Weights of a small GPT-style language model, trained from scratch on English Wikipedia: MLP 512 ReLU.
Each number is 128 + 24 x the weight over its row's rms, rounded and kept within 0 to 255. Layers, rows and columns count from 0. The size above them is the row's rms in percent of the matrix's.

# layer 3 MLP up, 512x96, rms 0.134, rows 54-70, columns 0-95
size [101  98  82  92 120  95 106 107 115  85 117 106  83  94  97  96  95]
[[151 128  89 137 139 144 112 108 146 125 129  99 168 177 138 104 155 132 166 102 113 108 147 129 128 153 106 109 138 152 144 148 146  92 149 101 119 122 170  79 106 157 130 149 159 110 107 160 130  89 104 139 132 148 137 125 140 103 148  60 159 125 126 151 161 119  78 119 192  84 121 123 110 146 120 100 143 135 104 101 143 117 152 132 114 143 115 149 118 122  95  96 138 141 115 112]
 [124 121 135 109 136 133 120 179 140 145 143 120 104 108  94 135 144  90 136  73  92 143 125 145 127 126 189 148  95  98 137 130 119 102 167 113  98 168 132 122 113 130 158 147 125 155  94 127 137 145 166 110 119  97 107 125 143 101 122 126 168 153 108  87 193 150 154 129 139 152 160 125 113  91 163 136 123 120  87 135 141 129 126 135 151 112  78 136 128 163 101 145 106 113 134 106]
 [177 142  90 137  81 161 109 140 141 104 148 128 109 160  88 144 133 165  84 152 133  93 125 151 103  87 100 138 135 121 111 155 140 108 148 174 120 118 127 140 112 124 132 161 135 158  96 102 109  63 137 134 116  64 117 127 160 160 137 129 118 137 133  97 135 120  99 111 105 126 141 140 134 118 174 126  87 168 124 118 117 151 138 104  92 133 143 120 141 166 139 124 154 115 129 117]
 [160 151 140 192 128 110 155 126 162 163 141 109 177 120 136  82 103  83 107 121 104 158 105 156 115 108 112 107 184 109 123 148 106 143  98 111 149 149 136 122 138 135 135 157 126 109  91 131 163 112 158 121 135  82 144 104 121 120 135 147  98 140 155 132 177 111  97 104 124 105  95 157 115 151 123 125 152 152 110 147 115 149 146 136  97 129 162 126  97 113 134 145  89 105 147 116]
 [162 133 115 122 146 167 117 172 109 131 165 136 113 118 148 121  76 106 133 156 112 127 163 107 138 152 129  99 135 115 146  76  85 109 124  83 145 119 129 143 133 149 132 144 110 116 153  86 157  88 120 113 155  92 146 123 133 141 132 140 133 125 138 142  78 129 149 111 138 102 126 142 118 141 117 106  60 165 146 189 142 146 120 138 115 116 157 138  90 144 169 147 149 156 119 107]
 [142 153  97 170 119 111 140 126 159 138 116 154 135 121 142 156 121  94 133 128 148 101 112 112 119 145 145  87 111 109 150 114 167 107 142 112 104 153 106 106 126 178 118 153 107  70 154 178 140 149 114 124 142 127 129  89 139 116 102 131 114 122 166 142 158 107 116 123 122 152 104  70 142  90 129 117  99 100 143 158  97 119 161 149 147 113  97 130 113 132 194 118 136 111 166 155]
 [123 128 152 106 103 102 123 151 111  95 136  83 116  97 135 117 170 135 155 103 141 121 122 162 103 112  95 173 111 112  81 137 119 193 142 123 100 175 135 137 131 114 134 108 109 134 121 165 123 170 128 156  94 133 138 113 121 132 133 151 120 155 145 114 128 174  82  93 165  96 139 131 129 137 125 135 157 154 103  90 158 152 146  91  91 106 153  98 149 137 130 154 113 132 150 124]
 [ 98 131 102 113 123 116 159 119 150 134 134 100 153 102 115 178 188 118 131 100 124 132 105 133 122 117 165 123 109 138  96 153 137 121 121 126 148 163 155  69  98 163 140  97 123  87 138 166 106 144 111 165 108 136 147 122 111 121 154 121 121 147 162  90 145  94 109 114 103 138 102 123 157 130 134 115 175 176 136 132 186  98 115 124  91 109 112 122 112 171 110 140 130 129 137 148]
 [114 174 135 135 113 109 153 173 140  87 167 168 109 121  91 145  95 128 145 127 162 177 108 153 104 155 106 164 126 169 132 160 115 100 112  72 132 120 151 113  81 147 119 112 145 152 119 144 107 132 119 113  89 141 179 124  99 148 107 118 100 155 136 102 139 169 130  92 145 106 134 116 143 138 101 163 145 124  99 114 132 117 109 102 110 136 114 142 129 157 150 131 129 112 113  93]
 [124 103 111 109 177 104 126 104 140 127 102 130 123 202 118 111 111 189  97 124 119 116 162 126 121  97 160 120 119 136 126 112 129 146  90 103 108 107 126 156 187 128 147 106 123 179 108 138 137 141 138 184 122 144 112 158 127 107 115 111 147 135  82 101 102 143 148 174 122 148 132 163 117 111 111 111 122 149 120 160 110 112 141 122 127 101  86 140 150 125 147 127 110 128 130  86]
 [136  99 159 129 100 111 123 101 127 137 130 110 129 107 126  73  86 121 142 162 154 116 132 143 117 160 111 118 120 128 108 179 122 100  96 112 137 163 143 147 115 119 157 112 134 166 132 150 140 134 125 149 115 130 184  86 150 169 109 168 122  91 116 145 105 128 205 109 119 113 126 133  98 152 132 141 138 159 100 160 135 144 118 126  62 125 114 137 131 134 128 167  98 107 124 108]
 [ 86 140 175 139 129  97 125 130 143 138 158 134  91 113  92 139 131 176 167 125 144 109 130 143 103 149  82 158 135 104 121 154 109 144 101 135 141 139 178 122 112  94 144  80 137 131 144 161  94 155 122  97  91 111 136 108 122 132 124 115 101 134 130  92 141 142 166 126  93 129  98 152 160 154 168 149 116 149 106 120  99 147  91 150 145 129 168 106 171 113 116 123 134 141 102  99]
 [158 107 124 156 118  99 132 110  99 161 135 168 119 183 114 141 127 101 126 152 111 142 118  78 127 135 113 151  81 135 153 113 126  95 107  99 166 139 125 141 112  87 154 162 117 125 118 130 129 135 125 119 145 124 109 129 138 115 140 120 118 125 134 175 195  85 105 136 143 120 127  91 106 153 151 112 135 132 134 152 137  51 183 149 136 112 128 134 163 117 117 137 146 115 165 142]
 [101 159 128 100 151 157 136 135 126  87 108 161 119 134 110 130 106 125 122 123 152 126 117  78  90 157 136  98  88 137 128 129 163 111  79 118 117 140 125 141  65 135 140 152 121 172 131 113 146 133 163 167 161  87 129 163 123 155 148  98 134 130 101 120 135 119 132 142 143 144 128 126 110 101 145  96 117 120 136 131 192 173 164 136 122 125 100 124 138 128 102 167  92 117  96  93]
 [163 114 110 179 135 130 127 147 102 114 125 143 131 139 154 131 100 157 141  51 146 106 122 115 111 131 187 138 136 116 120 128  93 129 142 142 154 142 157 112 146 121 146 136 153 117 145 117 118 138 160 137 155  97 161 112 152 180  92  90 110  85 103 134 152 123 140 137  76 105 127 113  97 147 145 137 147 148 102 130 149 138 144 114 153 174 105  85 113 127  94 135  84 127 136 123]
 [105 148 119 117 148 162 194 154  87  87 125 115 115 120 134 110 152 111 117 108 120 120 131 118 137 145 114 162 138 104 122 122 160 141 154  85 128  85 153 143 117 151 164 120 100  96 109 125 133 106 106 104 119 127 137 122 122 122 139  82 154 118 137  96 113 155 134  95 182 180 179 133 114 152 103 139 104 138 130 137 137 170 140 108 147  87 116 112 146 162 137  99  83 119 153 147]
 [153 107 140 164  67 135  96 137 123 123 153 152 128 128 164 125 116 168 130 112 169 157 131 155 116 116 103 148 158 184 110 134  80 109  83 154 145 123 136 120 177 145 138 112 126 113 144 131 150  91 109 103 109  92 139 121 126 125 124 148 131  92 117 156 130 130 106 137 106 148  85 140 140 160 130 133 124 136 145 147 127 109 154 138  88  89 111  84 107  65 132 133 155 141 117 142]]
# layer 3 MLP down (transposed), 512x96, rms 0.0177, rows 54-69, columns 0-95
size [113  97  75  87 113 103  96 118 122  94 113 110  96  87  83  91]
[[113 155 130 130 157 118 122 126 160 145 146 151 147 125  83 138  70  99 149 164 141 117 164  93  99 139 180  99 150 100 111  98 115 132 140 129 144 131 109 151 147  92 111 117 156 156 120 110 112 136 114 148  94 126 169  81 131 118 137 128 120 171 116 105 155  98 114 105 120  79 120 105 138 115 132 182 107 137 147 124  78 154 136 138 153 131  96 112 153 135 150 110 103 167 142 127]
 [164  87 115 136 109 142 125 145 162 160  86 173 122 111 126  98  86 126 147 122 137 104 146 118 148 106 132 158 116 111 104 178  97 103 111 118  91 124 174 136 137 122 102 128 132 109 107 126 143 130  98 144 149 146 146 146 178 179 136 153 117 138  99 163 160  74 134 123 116 148 122 125  99  96 157 181 143 126 113 143 144 104 112 123 157 131 128  93 161 120  93 100 121 131 117 130]
 [129  94 115 123 135 184 133 118 131 148 136 151  87 108 127 121 141 123 114 127 110 104 127 147 137  87 102 126  42 145 138 146 110 129 139 162 148 128 133 117 109 136 120 137 108 113 113 138 108 130 118 133 103 132 113 145 121 187 125 192 133  99 105 132 136 131 136 111 136 137 122 126 155 141 116 128 119 170 101 130 181 120 169  82 181  87 125 133 132 139 170 173 148 122  99 112]
 [ 80 156 130 165 123 108 135 183 124 135 153  94 102 136 124 105 139 163 129 144 128 119 115 130 120 151 112 107 118 132  72 110 127 116 133 175 107 114 115 110 107 109 110 110 160 120 116 138 155 127 133 114 119 114 127 120 146 160 127 125 143 146  65 132 143 130 139 127 122 144 154 113 132 132 172 123 152 117 121 185 177  63 103 153 111 128 123 149 188 161 124 110 120 120  79 110]
 [154  82 115 128 120  89 125 131 145 128 161 115 104 141 130 110 114 122 131 207 100 148 113 140  86  91 143 151  98 132 156 135 128 163 131  85 155 110 138  91 164 145 157 153 118  77 164  95 101 120 150 125 120 109 105 138 119 122 132 173 104 110 134 157 125 123 116  98 160 163 100 130 117 129 129 123 119 162 132 154 135 100 131 110 140 136 105 190 122 104 137 123 111 122 164 139]
 [144 142  99 132 142 169 153 120 128 112  94 145 114 114  98 122 120 145 112 137 104 133  83 107 115 116 132 142  89 123 131 186 101 154 115 152 123 108 162  83 181 130 131 129 135 121 125 170  94  96 121 159 162 101 118 175 133 189 107 144 112 128 125 140 131 151 120  90 140 111 133 142  94 189 136 130 117 119 154 138 130 109 126 131 161  94 132  98 145 101 110  94 144 132 100 154]
 [152 118 158 119 116 146 101 121  90  97 101 134  85 118 134 125 110 123 118 129 136 110 136 105 160 112 119 163 113  85 120 113 161 114 115 182 136 128 186 119 124 112 128 127  79 176 128 124 114 119 140 122 137 138 116 185 117 123 120  94 132 122  84  87 120 143 163 158 124 133 124 115 117 170 100  83 129 141 117 132 159 171 109 182 120 126 171 155 116 149 139 148 170 127 126 129]
 [127 135  86  82 114 181 126 138 156 133 112 153 121 137  66 141 178 131  89 125 112 137 143 111 159 113  83 149 118 118 103 102 172 138 167 131 114 157 148 117 140 137 162 143 122 152 137 166 108 137 135 114 136 128  99 102 126 140 165 162 117 147 129 135 114 153 112 126 164 100 120 185  84  89 120 146 100 144 121 119  77 127 114 143 127 132  87 135 119 120 118 111 126 107 154 122]
 [163 133 111  87 127 135 170  99  93  90 147  94 172 111 118 179 145 147 189 154 134  96 135 154 165 121 110 151 149 132 156 130 119 142 136 141 135 125 101 136 144 121 105 127 116 139 163 106 128 161  67 154 137 137 109 142  87 140 115 131 121 146 149 112 102 101 108 166 142 106 133 127 157 101 111  98 106 137 124  80 112 109 112 137 126 147 148 117 150 118 102 160 129 127 101 174]
 [127 120 146 119 107 157  97 182  99  94 184 162 151 111 156 137 162 124 123 141 145 130 131  92 117 110 150 131 137 161 150 142  94 112 139 118 131 127 133 153 143 130 148 100  92 124 118 152 150  84 131  80 142 123 145 123 144 120 133 141 166 109 121 167 150 127  80 169 114 134 138 112 119 157 111 126 104 104 140 145 155  81 139 138 118 119 107 125  80 116 162  74 145  94  90 126]
 [158 135 147 178 120 122 111  95 124 162  93 114 129 129 112 110 104 118  95 136 155  94 132 110 168 152 157 136 114 123 105 154 106  81  96  94 111 131 135 132  96 129 159 146 103 146 186 134 154 155 119 133 112 115 117 157 155 147 123 130 122 129 135 150 109 116 175 136 145 148 108  87  89 114 156 107 130 133 108 197 134 110 112 116  93 120 161 169 120 122 113 162 159 102 142 118]
 [101 122 127 140 115 105 128 157  92 135 115 140 125 116  96 109 135 117 130 192 154 114 108 130  99 149 117 103 158 132 157 191 142 138 131 122 152 158 136 105 132 161 156 134 140 129 129 131 122 107 125 139 157 106  99  87 128 128 142 142 109  99 147 126 128 119  99 104 148  58 142 161  93 133 168 140 156 125 145 122  98 126 120 147 138  99 120 122  68 155 136 104 175 160  95  87]
 [174 125 113  98 128 108 101 135 129 117 128  89 134 162 116  95 125 148 166 159 131  95 134 147 124  91 116 128 139 127 148  99 165 166 130 128 115  94 103 138 127 137 118 122 130 195 164 116 147 151 121 147 137 119  97 114 117 120 112  42  91 162 124 112 139 202 111 150 100  82 134 155 133 126 117 146 132 125 123 117 109 108 149 135 140 141  91 126 135 148 117 151 128 139 118 104]
 [124  94 150  94 139 135 123 105 142 140 161 133 124  93 140 117 145 136 100  93 125 136 124  95 128 104 128 109 112 141 152 132  82 102 162 133 137 178  93 119 148 108 138 126 130 165 168 107 108 162 131  98 148 170 116 125 153 147 170 131 119 111 123 151 110 140 101 140  92  89 120 144 112 123 125 124 134 164 115 132 163  55 103 139  96 130 112 119 144 119 128 181 169 140  77 114]
 [138 142 150 143 124 166 148 138 112 135 115 144 119 178 169 159 128 105 131 133 105 130 144 135 106 134 149 128 131 131 108  54 153 130 116  72 141 126 129 112 142 138 123 126 125 113  94 109 162 101 138 141 128 145 125 135 147 123 133 119 102 105 104 141 123  95 163 134 144 173 149 159 120 101 136 161  80 108  77 181 174 137 172 127 124 128 111 134 107 153 131 135 110  80  88  99]
 [134 153  90 137 125 129 112  53 162 142 159 128 149 118 139 137 169 117 118 139  70  90 138 163 116  93 116 140 192 101 116 131 101  92  82 141 120 162 156 119 142 120 124 100 159 146 121 111 154 150 118 141 110 109 119 112 137 131 118 108 138 142 115  97  89 156 129 130 136 104 146 128 126 162 148 121 137 179 103 133 139 122 170 140 115 153 114 186 113 124 135 137 133 127 106 106]]